python train.py --norm="rmsnorm" --rope_fraction=1.0 --parallel_block=false --init_std_qkv=0.0376 --init_std_o=0.0376 --lr_mult_qkv=0.5 --beta2=0.95 --dataset="wikipedia_en"
Each number is 500 + 40 x the weight over the matrix's rms, rounded and kept within 0 to 999. Layers, rows and columns count from 0. Numbers have three digits each.

# layer 2 attention value, 192x192, rms 0.129, rows 144-191, columns 96-143
443562523507424514545556568598429541363560523461489604486496482508521503540599505513522501564444377474409548447552508515496441600554493589487429
466480456544423541507473456513516477473585429454460509531502519471485528496450481578439410459471504438577474551416490461401476443547526493582515
456495539545561541521506507595573367468517448442481486507504555482509402528423475469581518702470547419512507534496445523525527427449493573496540
565550522536502452500435596434486529521495568583564438493437393475515432483592485527467500510473474551555512346586534432557472464489530445409495
476587568508516510533492487455508512574558478518480394491467546568485482491567459426481474528452467533492491558529599464463466533490418439566443
407483556521423526572446561524542456512517424478456470557554589468507500515626504450493520511467496482487517467369432528517404484445480572476620
486563482485539509484452461459463484571632534426403523533450506584503455438438420551492433551532514496498451541502491508540496544601536576430527
525432519451566431444553560536549486517459530547413593479471502481531435530463563550437515548466510498501560367528415571519506625561456558448490
496444578531487470545579448477548525541423361429571516578493429547584500516578492566551461576448480580613526547403473496521522530531481543461536
486520462528493390605457496449471494585523486520420472510401535495492440510515459449479536533582577567553570504477614463403443451550480490482473
519593451530471560562407518545482433514588482636461506546620450500461473522493454557459542485619616516550568464441489488518432497474543490448546
554591531464638500500480589591454504530515506555504503481532465429544628508567492560571407398481503434443444527506515542442449497579420498482545
521400516535449494509499422610490498535577537450467531526590514460490494484575529562400504515485519594505507512466570450467481576545555488512444
490488487592511499495446411490487597462483405440414407591401503442429510427476502442459437561501498520579569518435552404577521446377566431509479
394450562445481482412544428592619533399429454486517449460594413490430569396468404538601530425417476444637512447468464480540452445442468442530539
605563522514510541546489499437460544531521426506629466512573454520505447540448512470552423425484519525513457463418485521590334568504545483535490
554465546465510499491553498477504454515430556513529537462532435513532472450434468596527502542505498518415483490490559503546519509506498471524466
522471579487549496517505546457564531537520504524483568521436493519460514489473583469422538498417460471450565497470533550531499490510491475451490
568480502537488552474483521465481452532427505525538541466515445488467520494371508494524502516481503585507494532456505460476512510443516415580495
468485461484514512495550496519453608498532391451463551480528449486486566566543521494519566496523498512498456560523533536509566473529536499508473
577494532489522530512423530526497439501475492531415505527487486504470615555464536506503534510473463506488498437541480523509444521517528450466503
516495502481494463484548539521413509444460556483556477460531502488469574507518490534464482538466431474547475489492558428477519481584514575554484
481448438505463437417486508432522468456440501482490486509510487524504501524534520444477491465474518492506497456499617559445513453548502511474531
464448504501514503487512537530505554455493540456492556539428471521494445559546503574458545487508549525484529474480528530478508491462528440473533
556457497468511486489467399498421456512487491494486598536505479509450479507493491468462543550455484539494563500457451486506471466492473582504513
548423546491546539462547504497494494573494553468497538525512545398474509537535466479417479501551439501471464494452489459545531451598481607457501
516409445522451477529551452457533501557486440414503512451561540544500482498549527599527590436561534514487475562543574462575527516441463467440553
454510493525439431525547525489578464473588450518452478487561506490377521505494487513519519467504527512447516442514515552469497544517521503476509
560537474500516481493494517538495491568548519512484547544553532492549487507431507560530562448512476474572491517555542458466488550450525592500528
464526443527587491461462570528509483481545502469528534524519489570484522414550522519560454463368503480510521531502503475559472510476497498513383
534505450540382411541396532544561466488539495460532446493496512561477488506519489556516532485607455501468495489473400475469455477515493538558619
502503527514454495605471565436481513454452456477526482494476523538503535505454518452509546538465429595519530509533572459495505546532521454503439
482521559497458469477456460484470451426582499477572529494531527493421553560458517496488525525474487468512501465547428582407483545515505542430469
540450502514534481584503535492503533563514536465524530532580485533530477554435483475517420478481440524501411530463504428477532495502497519510580
549426468533497497473508534568455409452552472497466441486459495569434481412522508490509469472527492530535469523484514474552450533576504503530621
517515516583562541477510419491471459533511466484443447451435568500486551433490556511510529545474509455502448487471497451511509544512515434499571
524418469475558546475475532495525428490501532425440576471474460407429497502473522478486493466521505444480502501536530512556527558482512474508430
491433499539545548549489421531419554550458543528535512519585539423508510477523446483547416593487526517468450459466562475506500515481575514436460
508510510531457453542467433468512459534531477479455521486537538478527541476433499588462464538401504480482516450454538528539590529465531509434528
461480547491509548488503512539503504555518526429462494459561484467532490523498481452495512496512443433474479440537428464477510468456513547535442
519511490517542523537425516375527490457539524467468414487513463500565466465499460436463548550521534469526454451527503498577507523524473514490517
462506423459423519443555405466457426427487533484574521508469507390472442561490475519536493500473558508509485482485561500523538509527527427542484
545538545501486541498584487542470486530495542488512466470566512492511429490503506448480504523540488473497479541487514433523526493471484474553470
551599475578500523521489527530529529493571489491553547501440472557492495480491516499524525515525452591481554541450478507500589464484529451525483
491544488500519553504557478546510483524527505466548528501434549512475480484496524491488520515459482417461452473500515487482511457531537498525503
442487474481542433426467452502554450525507542514452478517509474472538496478475509443497537499494502559477475491502519537474525513526424510526467
503520565496434505512497529481565520506503518506454491507524502446460505501492496464472551468467481527483491494486474512522517478471528559558508
589478557469525537524451486477559511508497462556575517463453515529568477514564457495521462514518525596522482487480493489488453496535483506550490
# layer 2 attention output (transposed), 192x192, rms 0.245, rows 144-191, columns 96-143
513493449476508479538459430533452518467586475523499422454473489572615439454521525544456469496519527464461426547439551579632520440533575495426525
536488518584465402510485486529490492478536454496486465411545541442450430558486603435472486430504469595496478516432560574511552538527506556529508
547575523464570474530404562472451528510423530542466476524522434568533519413536590515524389563564530502478450534498485641394484575487492477484532
485499480433472510565521537471536518512489621540570533543476522527471491561484475463447515463475537388485485520574474476546455472462458517527412
478450568462531444591448498497475464467478447551498489480489490526518444469582523526425604477500571476482540491567541512448496469433507464481450
433471603583483450401469479545510468505488543433446455568471494456580478519459485544559506476448519565589515432452456565533500528526579484572497
499593482512525459537488532523545547586555553506472557555502501532492460578538460469523533652487436470495567536514449453460503457510478490517535
498558406426475532479447448544463512554439457513485502529478527521578556522393479502440443456540502504456510458458548446492607544490581467457530
470432467513468475478561516588538465487512516461451582592554445468517513561528505442559527417501496516481594486498463516625590503438536520439485
477489472492517421464501550499515512611552479471437504543452525574492523622415522567469500429500504508531501495603560396492446518531625438393589
405578503522506528478408433528562535454540597517491449549533482416551540508514527570506463577519485489495485544456491505437511509562466477494455
510521574519466484485471493546468558540408520509497483565463543504506545462505526488463557438461427468477546554447591507530499504549493581572542
438500466495514437477526502605440477577597512503497535532491484514487447487547472470485466546473521569494565515517506448498489463432489470497531
577497492453482471520468529495507543540539484594460492528582518578454461497467468476515507585534492456486540433500552516547520493491429470531327
477506423488525638536471490515609460453469501493554523473644515467517455578531474510503503373586537543418496500477414533493546502528451597598544
522556539528503524507544490453540518478545495462370483556500456414552458461423601460409423428476456496445553503470467470598507586443397580471531
501572442477493461535441540471555498557491564472481550452584496513566568538458484450455551439454517471521471464513541435523437514472507563478483
519572449447534511592509541482512480474517516473572561548573503464542486456431543507515502468531503463504511536481465491450541557464524517519449
522502482444500489578484448468491466508477509540535502559447513509579485510497490489439466474536465481478503484527479437426563538506437513451481
429464524524465481509525505489537544449516552512466458568471423535439434520541496502452481502488497432457450519495515489404509548518546497501512
499578489520441442512467531541508512420458499557472506562540444478508479476523447485471533483462473460428426518505492456477547502451466453520492
468447502425516484484498474541569543541478485444449496525551519607507488474495509585465504585465425512562456470494515517589453467566495472492540
524490615415495512460496463543503474501508569483491513456490486518528468527524526534488479481461434492518486468508556482444512466519552494561462
435497512484566569571479475461493507467483478449537519541473506490457455549476457544558454554521566500557495468439497510419449552447437484543536
447524552549561546511585537509482453478521486449548586508503516459474405473507507502477531438580467436482513511463494510542554570515479473577525
524501541540565529451547502466517490475487561484431439491492517472558484457518527459449528558524490487523430538547512457458448513502573506478489
486488587483502498564462478402527430533467531437490498518468489453577512519464577541571494479511584471514504537454513456547583482588452472514424
483505418505525409517450434466549423491524428488442481439511555491473472472520494517581501485513571540508514505572530592442597498495506479564490
536520442479553510456572536522463491558515530547500592465523456503556403506519511531508547506461464477541602516511628459509523538490446476479449
513501528502442422402425498529515480527537552526463505512435491474424521518526503497499504528464462496570509512518459513471550543468502483539437
596495499531447507455508495434511481427547494498481540488476486540490502503487501463474477525500525576479427476451480542558439533516472506506468
457485550487472482527469479457467509406578514463497505552593528527464472516471502483593505384454442485430443520575452463530486486462471483415452
509538546508488493512506550477535506473612468449527509491492544475532540468516510457529493516396437536522437541495498522494467500467469448463494
494463512453435473440451554460532532554508529439527491456457492474513491579528434481507457529470500474501561521511524546553575397511451487570477
460486494513488470513535490451572528507497511552462529483525465496398563529501508476492513499538584524563491511576380459513525486452510510558485
500553538504584476495544466482511437434515469446494479559479520502450594472482522493576468482498543477508570519490565425469474618506589480574505
509526504455478542466451441475432498528433483526461441459474451556566529486535441497458511451421525487490533562505516468525552563432538457532492
439504484504503583459412536536491505486462456509481492560543460519464581482537482486433505530475494480459525415521552550583479513430435532465575
519434513455439466487496477551483476445481478492465505486508491451526497524447511496542462591427559542535469499498489553451501526458500431554440
447478497497499492397506473492513472543550442540488488485512522486467549368560474537530569494472467524518518513509510485527459506495461476516479
561566460594479487522531525446497489490472527555557533500527494420530487526445509523523455534533516480580516567529477528486480515463434493517556
518508588467513493505449489505490467436441467522433466508526507536438499471476465468540500414411493540469457500516434426418486546483457548416496
469573480464504482507545472512513538539554472538467550542475547472580541523487548556498524479526482494483432502555522491487486476516537549554463
534456488571499496510528554575442496443512497502470500496483490533463437513457522483573406532539498465536599494440474560447599483536514533480505
474492465430508477479578537499566506450479467494510505465505517445471486436503485473475512528530506438391485403468503465443472531505595494570542
481474572561473566544511464507537520446510527524523522418540592524473453476478496524468420502489494490607509500558578427528565503500582503423565
553435515523409515485450541514503484547511396516470522546519537446443496530513529432525459475529521526407470474473490535591451521499490457481458
495525513496528579476481447545529498463535514502525538519534458530564468505485530533419468524485545554504498450521423499526520425494523548447455
# layer 2 attention query, 192x192, rms 0.121, rows 160-191, columns 96-143
589520462494518509452493461446519585445471520400533497575440489429525519527558513455468579526474620488512495459471429505457563520534433469508492
404532488495597587556478393556482533563537568484540567479552480480516649491468429563478498505458533444469465583540570444469505561473532507545538
452507466512481532498484432536548482534441502552528494440521524466527514485492449474512529528492507531520425549567519436513414529545416516550489
509512478569523413458528495518486499547560455518494516485527585508530437484405525493477418468583424497509505538564472468484404543499482509444555
503570511504453432493436527520482525495396506485421525510549473442538560506387529519497483502451457540550453524551504440492400437505479518548484
585472470476464554560470520457463489481511461519479532548471442461499497524503497441475565528436586502486462486477512564562522478551511488523451
545478474530548542441534494502505445440514509478501511524474564562435437543533489527499480471559507545494559630434590514503500591494546507476505
447465491501517496444445499427508541466497529493538486519536450506560485451545550463562492519447512488449475575466528461426584497514479479553496
503479456489480543557502484549493507492530477471542459446511481506537526480451444491532518511529426450512468618559536522555434463496543477523464
511546420494534460531488517476517441525575454437494464552541530399579521485535517421602543488492474521523495621419540622501524579540518551504551
540581522493440446458524423505505479574564463572386532489499524355509429430464531575482485565449383422484546463541498539495482448496534500555484
490446571522581508528489452556455506435489463438481518503558426420478569468443561485498518420459540535522508496494483488501512519472552546531525
504465376539502421519490492439482404491474461370539576527440461522457497499567537421488489437480577483451517551440468514639500532425497471469541
523511509468460433503494594467477474468534495438466544477555524418548572515524492554465466513483507474545469522548509490443473539439585557483445
481501498496542516621452521602463526541482491515471482530547449525547385486457512511533455457479480453488480466544512521485468385530551499559538
494518471510513542480455469543494477478443495542506519541402522527514469522533516581542433489522570500479537510494441461512440462497597455461468
471532554480607528483518524470518465452574514431487530471497476428520461475480481527529534492441437547474450442441420532487455459516445550460554
518536568516437495577550556497464474557482529516471531525522457585524497596564586546514528502455527507514483466547523403539413455491512486541530
513526473512553584488426495439431426574461499493555530509561417474436515450562471549564480540505382457500464474504483431503483591448594511454504
519513486549379622608498499527456473429508521447563481484543579472500555520524521420545483458496522458402529483451480461537555473513386528527406
533452534504529480574491513462529584519470511463476425605435484542550455555468517629512481566436518471554510524607487532487470519539520510487506
475407503515508484562478445523595477551536552449476514435638487526439599524544485446438519490599476423470461480479568497493484541494495551532439
556508543486460524462460474507525472480552506537472499467414522347531503515511571587546449553527435442564427487482536397445514404392488510497498
528436444479517519433550398503436530449403540545479447488497543486538496490529465553457373469497471510606492496522550468424605453517480492623524
463446461397543460458509476540443635533599530514525632486458507540548488506499549461484492532429603550492426573608514580512542404471502513471492
578409482477526438524486492534486563540505535603471545473480553517503498456501528583472385464464461417486602495548553595561497507486470515498419
434469472513521515505505540503474530456445536523476479478474500444477531525464491586568547487524592508509464470541548448494513565454459498444529
475446534438393522443501465533516509512572555461480547488506505517469497551413475464534484585534490538546515492464416495531502478515565418531580
516459474533517511514551473510573586555530499441442474465532435487494434500553475529495430498522497524428451526554543489540567489375507502574560
586542498543445504536508438448546436476489386533475401421454458561552543520490581473475512581409502469532505490520556510460506416492477527496525
496536402493531501433519427488447532509599551661484542475411482531548520495461516527446372535510414534463497581490558540567481581472383382498421
492504541401538521567505520503471511485542549542572548595534614414500537451452467407451416437488536419493573476493561459392540488509449584547522
# layer 2 attention key, 192x192, rms 0.123, rows 160-191, columns 96-143
440466506486448491560499558515483510616520484461493523575497450531542440484534493495460488493494553543563520529504493418544456477528490521482528
523527510463481447507473502495496467469456522437528487522479536521513483467531473519508535503521542471503485527482521536488509492584424501469521
516507570514483506533456465488518482500549521503512484473539495533528531479540497557535448474441468481495576429492524549462479499415516541497474
566475507493556537491584533520555535452452525389480618482551501439530545545431451549501529492525475407491486428522491543527505544479431468461432
504538524543493524505495503441538533521492507356469517522499455455519503529529501424495443524507555428463470440399501556509455566454440455555498
526599516514479505535518504549545467519526494449498476470532457451549521494474464467457495543434509563525463525491538495566522495558467450457509
529527417504528495518538511527476591568385468494540455493494483502577504481410556492485436471515489589487442515525517540528536465438507501572503
525514590518454521428511507522532561413493522540486439466474582468541478566464443611399514516481437489499540474525554502584498525535538473497497
482545443424526470573461571513562418500497540536475531488619575457456520634564474542496593465519535481449540524540472616499548567483524466530514
512586456503533567561476458539529611509468525460555490520527540460488529579493494576503511520442537506503505567544535669595499502475450526481568
524434477506494477482428449434481473465511481484514496514551473500439450476502526439468454495500486463453555501468495439395424522584527494563477
562500475438497475573554414587475522450517510683540520554461555572511469540438525539484507447427548481610524464485516516546570504490444553513574
477513451539532463404503497467437369461535445521458471488573489572423521377527518533517633493554445480431541442524501494513490497599621533515512
520514431498541513495479456456495531540477547619505442438458513417495455599523497511508556513506479473539526552477545492407500483484541545619520
524552519507482489543507512522480563482535486528512532475539618458578491460435486498490490445455504490598501541369431464562425444539477478535486
589460474575508530521461403510484455477541486612553543616515545524494460527505523523454460383445571553472511480447455553552498575512404410566514
492504439545565521469608570576548464535476460519538488551513597475441455499490549622486554377542488478476640612496463537482403525455457576487559
440518508505500552490517532512440426524548490503464478519517466485494480488560563465471553475492459499409523487478513457419352470491558458521558
511550512523508514511512476443513493550502384510540480516463539459511457517543472559522498520536458517484484500467515487503448462476441565443435
558464498532548488469449509466513520503495523449492460495547468519472511512530455500459523559481537420384563447434538408446506509408447512408566
494589511444480491411505530489538555450541578456467558523527415491581506491465479511491486456536476484531425585437490487540497533593485436566464
497449438502445595556466557541489514498514539395459539458461545483433466491515426459417452468449462408406501437447504464447561515470496552434506
480476426478486472452519422525524511436562526473476512526412572529513378411553579486568592443555521441536555495533629477464508479610498513429516
519550513469539548429485477481506506521412516583512495412441480548440547541495491423492581604561537501571473579566511494489513529502403433470489
528556453526501481445498492461470537540463439445514498455565541480442476540465551396575519473454549460457501500464459532509456554623553530483482
538521507414410473516574493455504533482420424464486500471421452456476448477516501458494501453417537558549480628403523512435473522413459448563523
535481450516571594483376535525467526530510481532610464469507502496495509432529548548502392508487544544487544473475528505461452418473512510475445
474489536431504521498491475537541464420510471421511484396417460502550558529466488552418476461544573522478539545504514596490499506446434361463520
494399522497531547501570498499511494547437450561442466599501562519601559458525503386506520596491460543425422558608463431523439497547466476587500
493531525425466425493504515574494475468471537480467441537463509464598533542571589495458471485531475448540468500539475404535525532502510602527567
498502565485548546513494486538518572501432487437415463484542466471463465464568486371486469465468537519493485567479581448479448501469476433506455
494527538507537432455527494634578566361450511454571448453513480478430475527469529465486552587476517466436591516486519469503425566432567500444544
# layer 2 MLP gate, 512x192, rms 0.287, rows 0-40, columns 96-143
507489499565463515472428491529487478541513484552406487488483480458466512482513493522512454483523553517475537434486531544521487509498494477494475
541670491558460496464434536448418461584494415493634483466518487490484431490532477460597409591378522400475452483532586569454515483524471441506425
548511505564466461475551520513563467500456508506500506549481445469468566520473518541516534572551544518505473504489481570498548525513514477512441
468504504493554495481521479507528533513482497556542537557456465426497610507463533504480409513515559469595483574463488516524419537505500482520522
471426523541494569549438461543538501497492531493549484482539483544555487480492456469511556512530525563483461537444548508528602511561489478457517
534490467499453481458435516485533499522513505440489457485516579489458525512526493443479531448480593522489477449500458476503448480443570487475461
499500508517547529577498533484508465457517566438481525517538530531503542526531487529504481477522518497586492457502453469518517542473564488557514
588557500526485510429404522484429549565560521494496493498535407555501580480528464498496516532545534490502570486537475555532420528460510508486465
561447514486506442498425446538525553510539472527422484553433456452419507540510454481454471494510521560495462524524478569496475483452459513487495
533539449572474566509476494495509537543476496405450478465425492520467440533533512506483535504507530502499480563463510454512495468559466515480503
523478489478536560522567471478558585470515552436480494533555465521483484526478491469520571485473454402475519560530460501501482434614508523473393
503607434506532509499534501517548519461571493509462570513548560453535553558521612507488486577492530567462471504452482487489439474546561511514549
510465567514403534495587452534542468473499507499503431531478538477433522579488514442525415475450568492532576505539524487503546522551500401524476
490486535475474476533504541504490414458484517509489465463498498504507556481525511471517450437403527453497494508484543453488474571449437523483538
468480508507516540491474472516489439469463477467469528482532434487497456497521472501515492511439535504493404554484545542496532528518536466535519
469541517520538502520503479569491573459561549526571527559463522516459589454479465513522454495502462516512488498524513493499448556530469545512443
503530493434499520476588505537515477495466522478478506517443465534521548412493551512504497436479527565456467508476587597482501568499457457487460
494508413488515516468535551495468512527458600537514509486460502477498526527543551500558573474460536473566479515563508527486603562553527536531463
517532545560421484472457428449471502470512564482361443447544476454494505450453500579479527488509453469578580490554451473457426494441493585408540
471499516463533513533529421467547497498476516513536524519451461480503500481483487544565550465527564513428492555497546508470469488479507519540510
540512517565460476471488513418480495479485409430535477455484425533444461526471499484464495529428540453493504523509492513460466493508501474503478
555452524497504529518569442517565482531466546528485539512549504542430505516470504574484481406520455480583510501549467531525497497489451517420482
537469464506486527494571529474510538469523518518479515481492435463418493513478491507496489451531493446450493512550568513556473528512522512531514
543455470516480444471501496445511512437500508554468495554441502455551603553503536509448485514491508512589485450519494501478539500597501542466522
534496549557498546496562482458494487430511514459521555508523475514478523554476481517492522476576479427546517468560531495537504534487578507489500
542543565464460511445574484465464465516521507445441482527573446603476492525447566493523566588503453509458484493468596461448564482535509538544428
564516529489484483453412467436495542491568488532522467541586514474556517529411466546414474532450528455438502400484474571555490481507487484470516
517471588493493509491536532497472529519566484553481494520511452484519593518537473516466408545532488528521533396511528505476535472550538453555478
499424567434500486515514503460488467506467529593579450421493478529433559530424520485481535503517471501488573430507520511534470482490543531479509
474400459521476465486428504526461518530502535548522448456529520469518508492556562479450522448473558519444501485488492511565516445459458502555517
535508503550563557443486473465488546503466559504504438422500531501495499499487441592523461511478529476525506526558489526462478574536505473455502
555508499449522465498432471479503470481505493481485560486458508526474424561550512560491510547535476505473525519535474544472518513523493479560531
538486495541514491489555483500546558490534476472475477482465460477493497521482539489430445533486536442506466605494518558484521481484507516479520
530561477486491484415546551473473421451437489482503508416401542422420523578590568511488390519531517449482550484505475464521487502463471413495485
468466452552494518501475480526478543511560534532512414488527470499535472495582445472470452586466501465518612520450481446495517606563508459502469
536557484521517512518524509423526457509462528453446570451470532519486488516461459537540511526533519482448528437507478514439523469568552471530510
514482459461466469493500450507509550523530448537517544541515512544442560467516400447459503475540538536418507465522569446526538474520508481446515
469362543477496485575503556585476597423563493564507455537546503539461455535464550569479562512565545492427534408523527594466498537473595535461493
567508499537483489517453464485516499534554556513537546406486513543479435511495575504462523496505484503479488571564519527546510520507471511513477
531437567507495428481533512470529460492539496481523454528573442476472509499476499527471558482544454480556471464402534505553511535499454544560459
471433469565484527582493546458523519474502499520503522542567470509413450535493491471534546468465455487524455498523502570465480532467451502533477
# layer 2 MLP up, 512x192, rms 0.293, rows 0-40, columns 96-143
543429530468496515566447573564465464434472479475576536544517445517505471539468450485516544484521496505462496508484546469493532483494449468502549
533545475576412450456506502541569452437557370507472468519452451472523574457409422521518509495498525475510573555550547576547434486499464533430428
537514509505494492502564396497475449493447490497490452504579451497510443462527444496536516513538470498446505538530509586521545483501487505579495
514510428444429477537506537512501517482531492482549516542465566464525421432486531516571466469524479501461577527459575517501582437539495519552515
457505476542541543518532493443446459445493504515523457447470479495490489557532493541469473496505504508552450530442507552467481541533572466542537
524470600468489538453466515550569472575437483512466539513533534534498453492512530500409505470516579463513490486527553482486502435500535467476507
515576510522527560505511561516540474525499517507452474489549485552463469515465559473490478519589519470561423525533500537532530574489400436436527
521568585485495443479427510537551443485478495512493494504496565537522493465429517471489499523429420476542461536418486559523502493556530510598515
503483543436453575428490581534466392511530504488514527614560510542482463469524456519538547435439493488606548513528533455527501457477502537573531
533500526508451445543518487488477473509528522474432500464492501533446487432457519494606518498509526509460494521489526442478562519492529510471473
554483529530575535490544453529448455511410514507518464575492543522558490569489491563452504510468438503492469480520542486495609463494510499547568
513522448450522475550456530539487526438423459472502540597494516474445472484491480485595584443456506483430537519484543479478612501516488575462482
549454497476561486468441497515537466517540509488479533500568459478569430418451599531460480527530413511492448481449457551493474522441529463504514
495532583553540480506500452523534479552485537485567490552489479545472521513483538561478527483464495483474411506464500488535523495516466540453444
546480499552503447496509513498439437540509366457523518499528455472507499513536532459494568539534528486482450574506516510496652530504588467496508
456493501538476465494445478511510505530527501456563513465476490527518420518508561462533489542498457544516441420458555584470510536489485482523470
510525573517473494430541474533478508522629478438473490434497523530509566600435471491480449548494585519514450454463538467436479491510485477584531
545415498551508507502451462529516571443505474554476487522495505504519479514474504540443523454501517508513496465467452581453529517526517488529519
557427465513455514591505482456498552465527525474447588488420454490539492494547554447406549532540533427540573499540446463552410539433540503509523
528523536496491430498451562475420556536547510478539461487509569512463502525476566524547483524531533513586555513574479523513461493462544430527501
529454584527526458467491513480432484472479413529586456522475429466510495479395443529451505527464464567498518540487482500431452447543480448473453
467509505524481520448509449509501498511493458547528488504506524507463514526508542557480487469463487482524537461559503515477567428552505539459566
483541573526481434455505501488470431571490467552502525556491561498517494449526528468532540548461477518517484529519460497436469482517495552454506
485543615494484547415536513507462424554448454459443514506533539548493470478521514494545542461487509484528484514476523472517479529487472519481464
525541552557477500453552538505565503450515541423503480510403495511476482481473457467496500520513497440553460503540445550572500488466555469439483
448456517534484448534481532517519503493482458577534533504515547463459505422469497491554540560511529484465565488523547594507580486477492481476529
490516486449454540514411518477528499495532524524521468515522448542475446529447550473447484498505462544584532447581457524470492443516489429512444
551464504518496528471519473441462495519415505491487500506531500492509470535442558524537418517477458479457560474524507418522500506519442480565536
482464507523504536443497532448509530447430493545516480478466477521476504543488505548451544565518473566531550423426561544465507548481512556527473
474504518481510449522507425538513504579510509561456478461536452543513473508495504616456514516366502494517500520576484563606509473541474482432429
533436472465539427523452552534448467510535426516462511428502469454495418552516493502480546504443488485551514504490477440494551465477595453460528
479511487406516498495419433492492515478540464455514547515455559513490501474511454489414509464484489474499497377504586493523478484461453441467437
504484498491462500526469546457482523486489520532456472493402546442490481563495476478490489484450509562503541539540481530527503476509509475487464
552611519487515495559544496430553500539498488525432510552574525522512461520480466484428457483494478531470545506493480495482523515504476572469499
565559512497527519540624466453474387394539517500504443469499428450538564413535417470528424541493447445511539492505528438580556465541486531505467
456589451483530483543518556487526487495469503427530517518505499499514566557488559434543517551557447541484505492480522450532464554534538636559493
474461559403484485514550500473439508528519490490499465486481498493457459510474446451508493504517430461389482533474496471562473426502553526524488
536525554492510492531506558474532456531505483526606447540512553457463458479444526455519558421479417475492484509530479485579515544492552588540509
518496539474470515464509476497467489490508503526505478531478503472481511489526484506550514489513415529491550492433549497497481437510546457466526
454518461474502548465516508468473519535498494537522571535565487494539494487473479448534467495446494572467567510533458536501496524480509500477517
531516478547461506550575495435497531493564535436505552537536475477449470476427500420449474509539479514463523562479569475488463508448428511485521
# layer 2 MLP down (transposed), 512x192, rms 0.28, rows 0-39, columns 96-143
557509479479498470587513520571484441537466461519557575530408538529501481449548515475491479539524489460491553492516458465447507498530481486542536
503518554442539570497466523465515475437498557496470569527421447544594507556483506467404524487469545529494487461500629449591508513464554457464523
476523506507448468464546451510511415504497447489558461465469462550528529574522451484522480464527504495528490486553449525499472435537513479472438
548479519588473440481494570505453512446513501504492479504526511550561472488491516525502498531527514492422400410547448486462522463476542561476551
511498529424521433486451495459510516513481494454467504484536536459461474519464586534475516526511524496468547496510493528492416459443540509488540
488443503551489597483488504571470546546548522529508487460434541495545565526476497535439553502606482563472484539520444482536509551501532518505480
464527469521492493485502482507489529476508462482472520479547505461480459499487517570486506541459462479500522462527508497490492488506441432521548
499465554609518472579509526533506507495493457507437447489483448457504525475505504505481461522508507555525491550460404533488526510531509535488537
462489456458524498503523482506532492544432529500527534543480441554529393511468507541501522578457472504556526567479513436553495512460483488505522
501550515512465516539442542477493529542502496489500474473508452538427480495605467437464498521488480460521493556421442460485524467490525454455411
532518431494481484423525477509517525507503471517520485457509493526511441507485477498520470479530462516461556534525494550497518518524466458428494
553543494559493545511501467508534511493565447509502539502419506429569523464545545525605503454511524499523469431460559496496503478460496519454490
485503470443564481501543468489528455561553583489545519550490492466529404430581571475450564554552520439445462498510496528546531468438519512452532
481559521512514461507483482566566532587524534514500458439538444509475559511465513496447478509470500572491447511543497467488526498515583510415499
525522539446463517467498473596520489485527544472508580489471521486467569462516503535525483448457523506481528555512459589510488476487644559534430
538539426514505498468428546505517443451470550502452515506470490499533455478537505521487466495508465479551539428568591479582559513547526505503542
434520491504480460522487513458525485435503505535556471512447452499513495518504490445570564498516544497468510509575574521476497520519500514569482
445510525531586431544471555494472449446511457560476448501486537462473498522503496589511532552491519476479555525479476470493521511559519473487523
477447431467524464608512458550521484519520517493467538494540477422531521443502503430454516511598440468496518523427482546464501568504391484465498
517453463450487563519562442527518466525534495482533538501471523546518455526510526498550519432536532458563520515503506477517472531553536478530485
496491417490554529519509484513499528516511535470523427538488607501484424459506483538544521500468489503543405538520442497449536536485553422510446
522497489500501535507522497508504485506486470540520511479480486535509511498490457516501516462478470497500470552472450499500511551491475511532477
562559559600455463481521445503505513496531486470455466496478484499511486487456462485448492455417464476537468547583457516501498510491498537509434
469531462478454436488487490494472459547565478439468469531605520509476453535523471494508488476598503413487484524515435508440495512414523564522536
519470591575462496548507495523506412472501543473473516488482487624481484454495511466540524518473452475383484497496447445474512475507465505406550
486461448535559563545485485466511539517515534528558543534429481463574505468566521513432536471473475534553481471486478506501584489511491516517551
437420524452522469449541456472491525524516482493544513433517519471442516584520434572483496498511573500486487495539520539469522576475550473471579
482507434499485527558517415559515513506483601518555501561448516481483481448539479536566545509532544534628435573510530524544551476490530534503493
544517528569440464453425539483428508533487544563478523496542470549497514512488426609501484454546497488425535456495449521503487448467431497431489
479519516468552521481511474532544450505452475485468464527532520506485584486491519461507422487448586472550492525494566435480476440514509513398464
515429456516439475502457543477515536551442508474522453530521482436421549438576487484519496531490462549465514538463449509527538509525490530519513
429445563472529534461533524547478453527484497523412509490547488538484500550491529519439471512439505436430444496497549468544491460454516527439496
488463576519550447493555465406538420432457475474465479483515447519417573524504417483518509507477486532475590562521477542563479513512492466415529
538498487474552538498409480547502483475575515569584486465469574541473501419510453522500485489419464518512569563485434502522544488498500554542483
599564437541473424485517539506521457540556587462557528543540534437585521534423542511495518506463450499460460492540399521469511507486507463496532
555479530469496494565531489578468496462470465461490487539560484435553552533549513483571512518466483516419455519569498453514531460472578487497423
413490571430524498495483490552469501527522596483558454530483501501489510452470538539510498525497529450442459493444461486402567570569541510544528
530494506488544448622503449530465446428467419540434481494496435481470516416478388474461464520573561528528472413529544496536494518437501476395436
485458499505526489515517471454504544467575573569514413532525605481481444481503540529450569498419477532552397547397471513477500556459461490494477
543479504445502488514528472470443529504558435565467519497518524491442506555454551531532447446499516501496537539490527463493462525509546507453511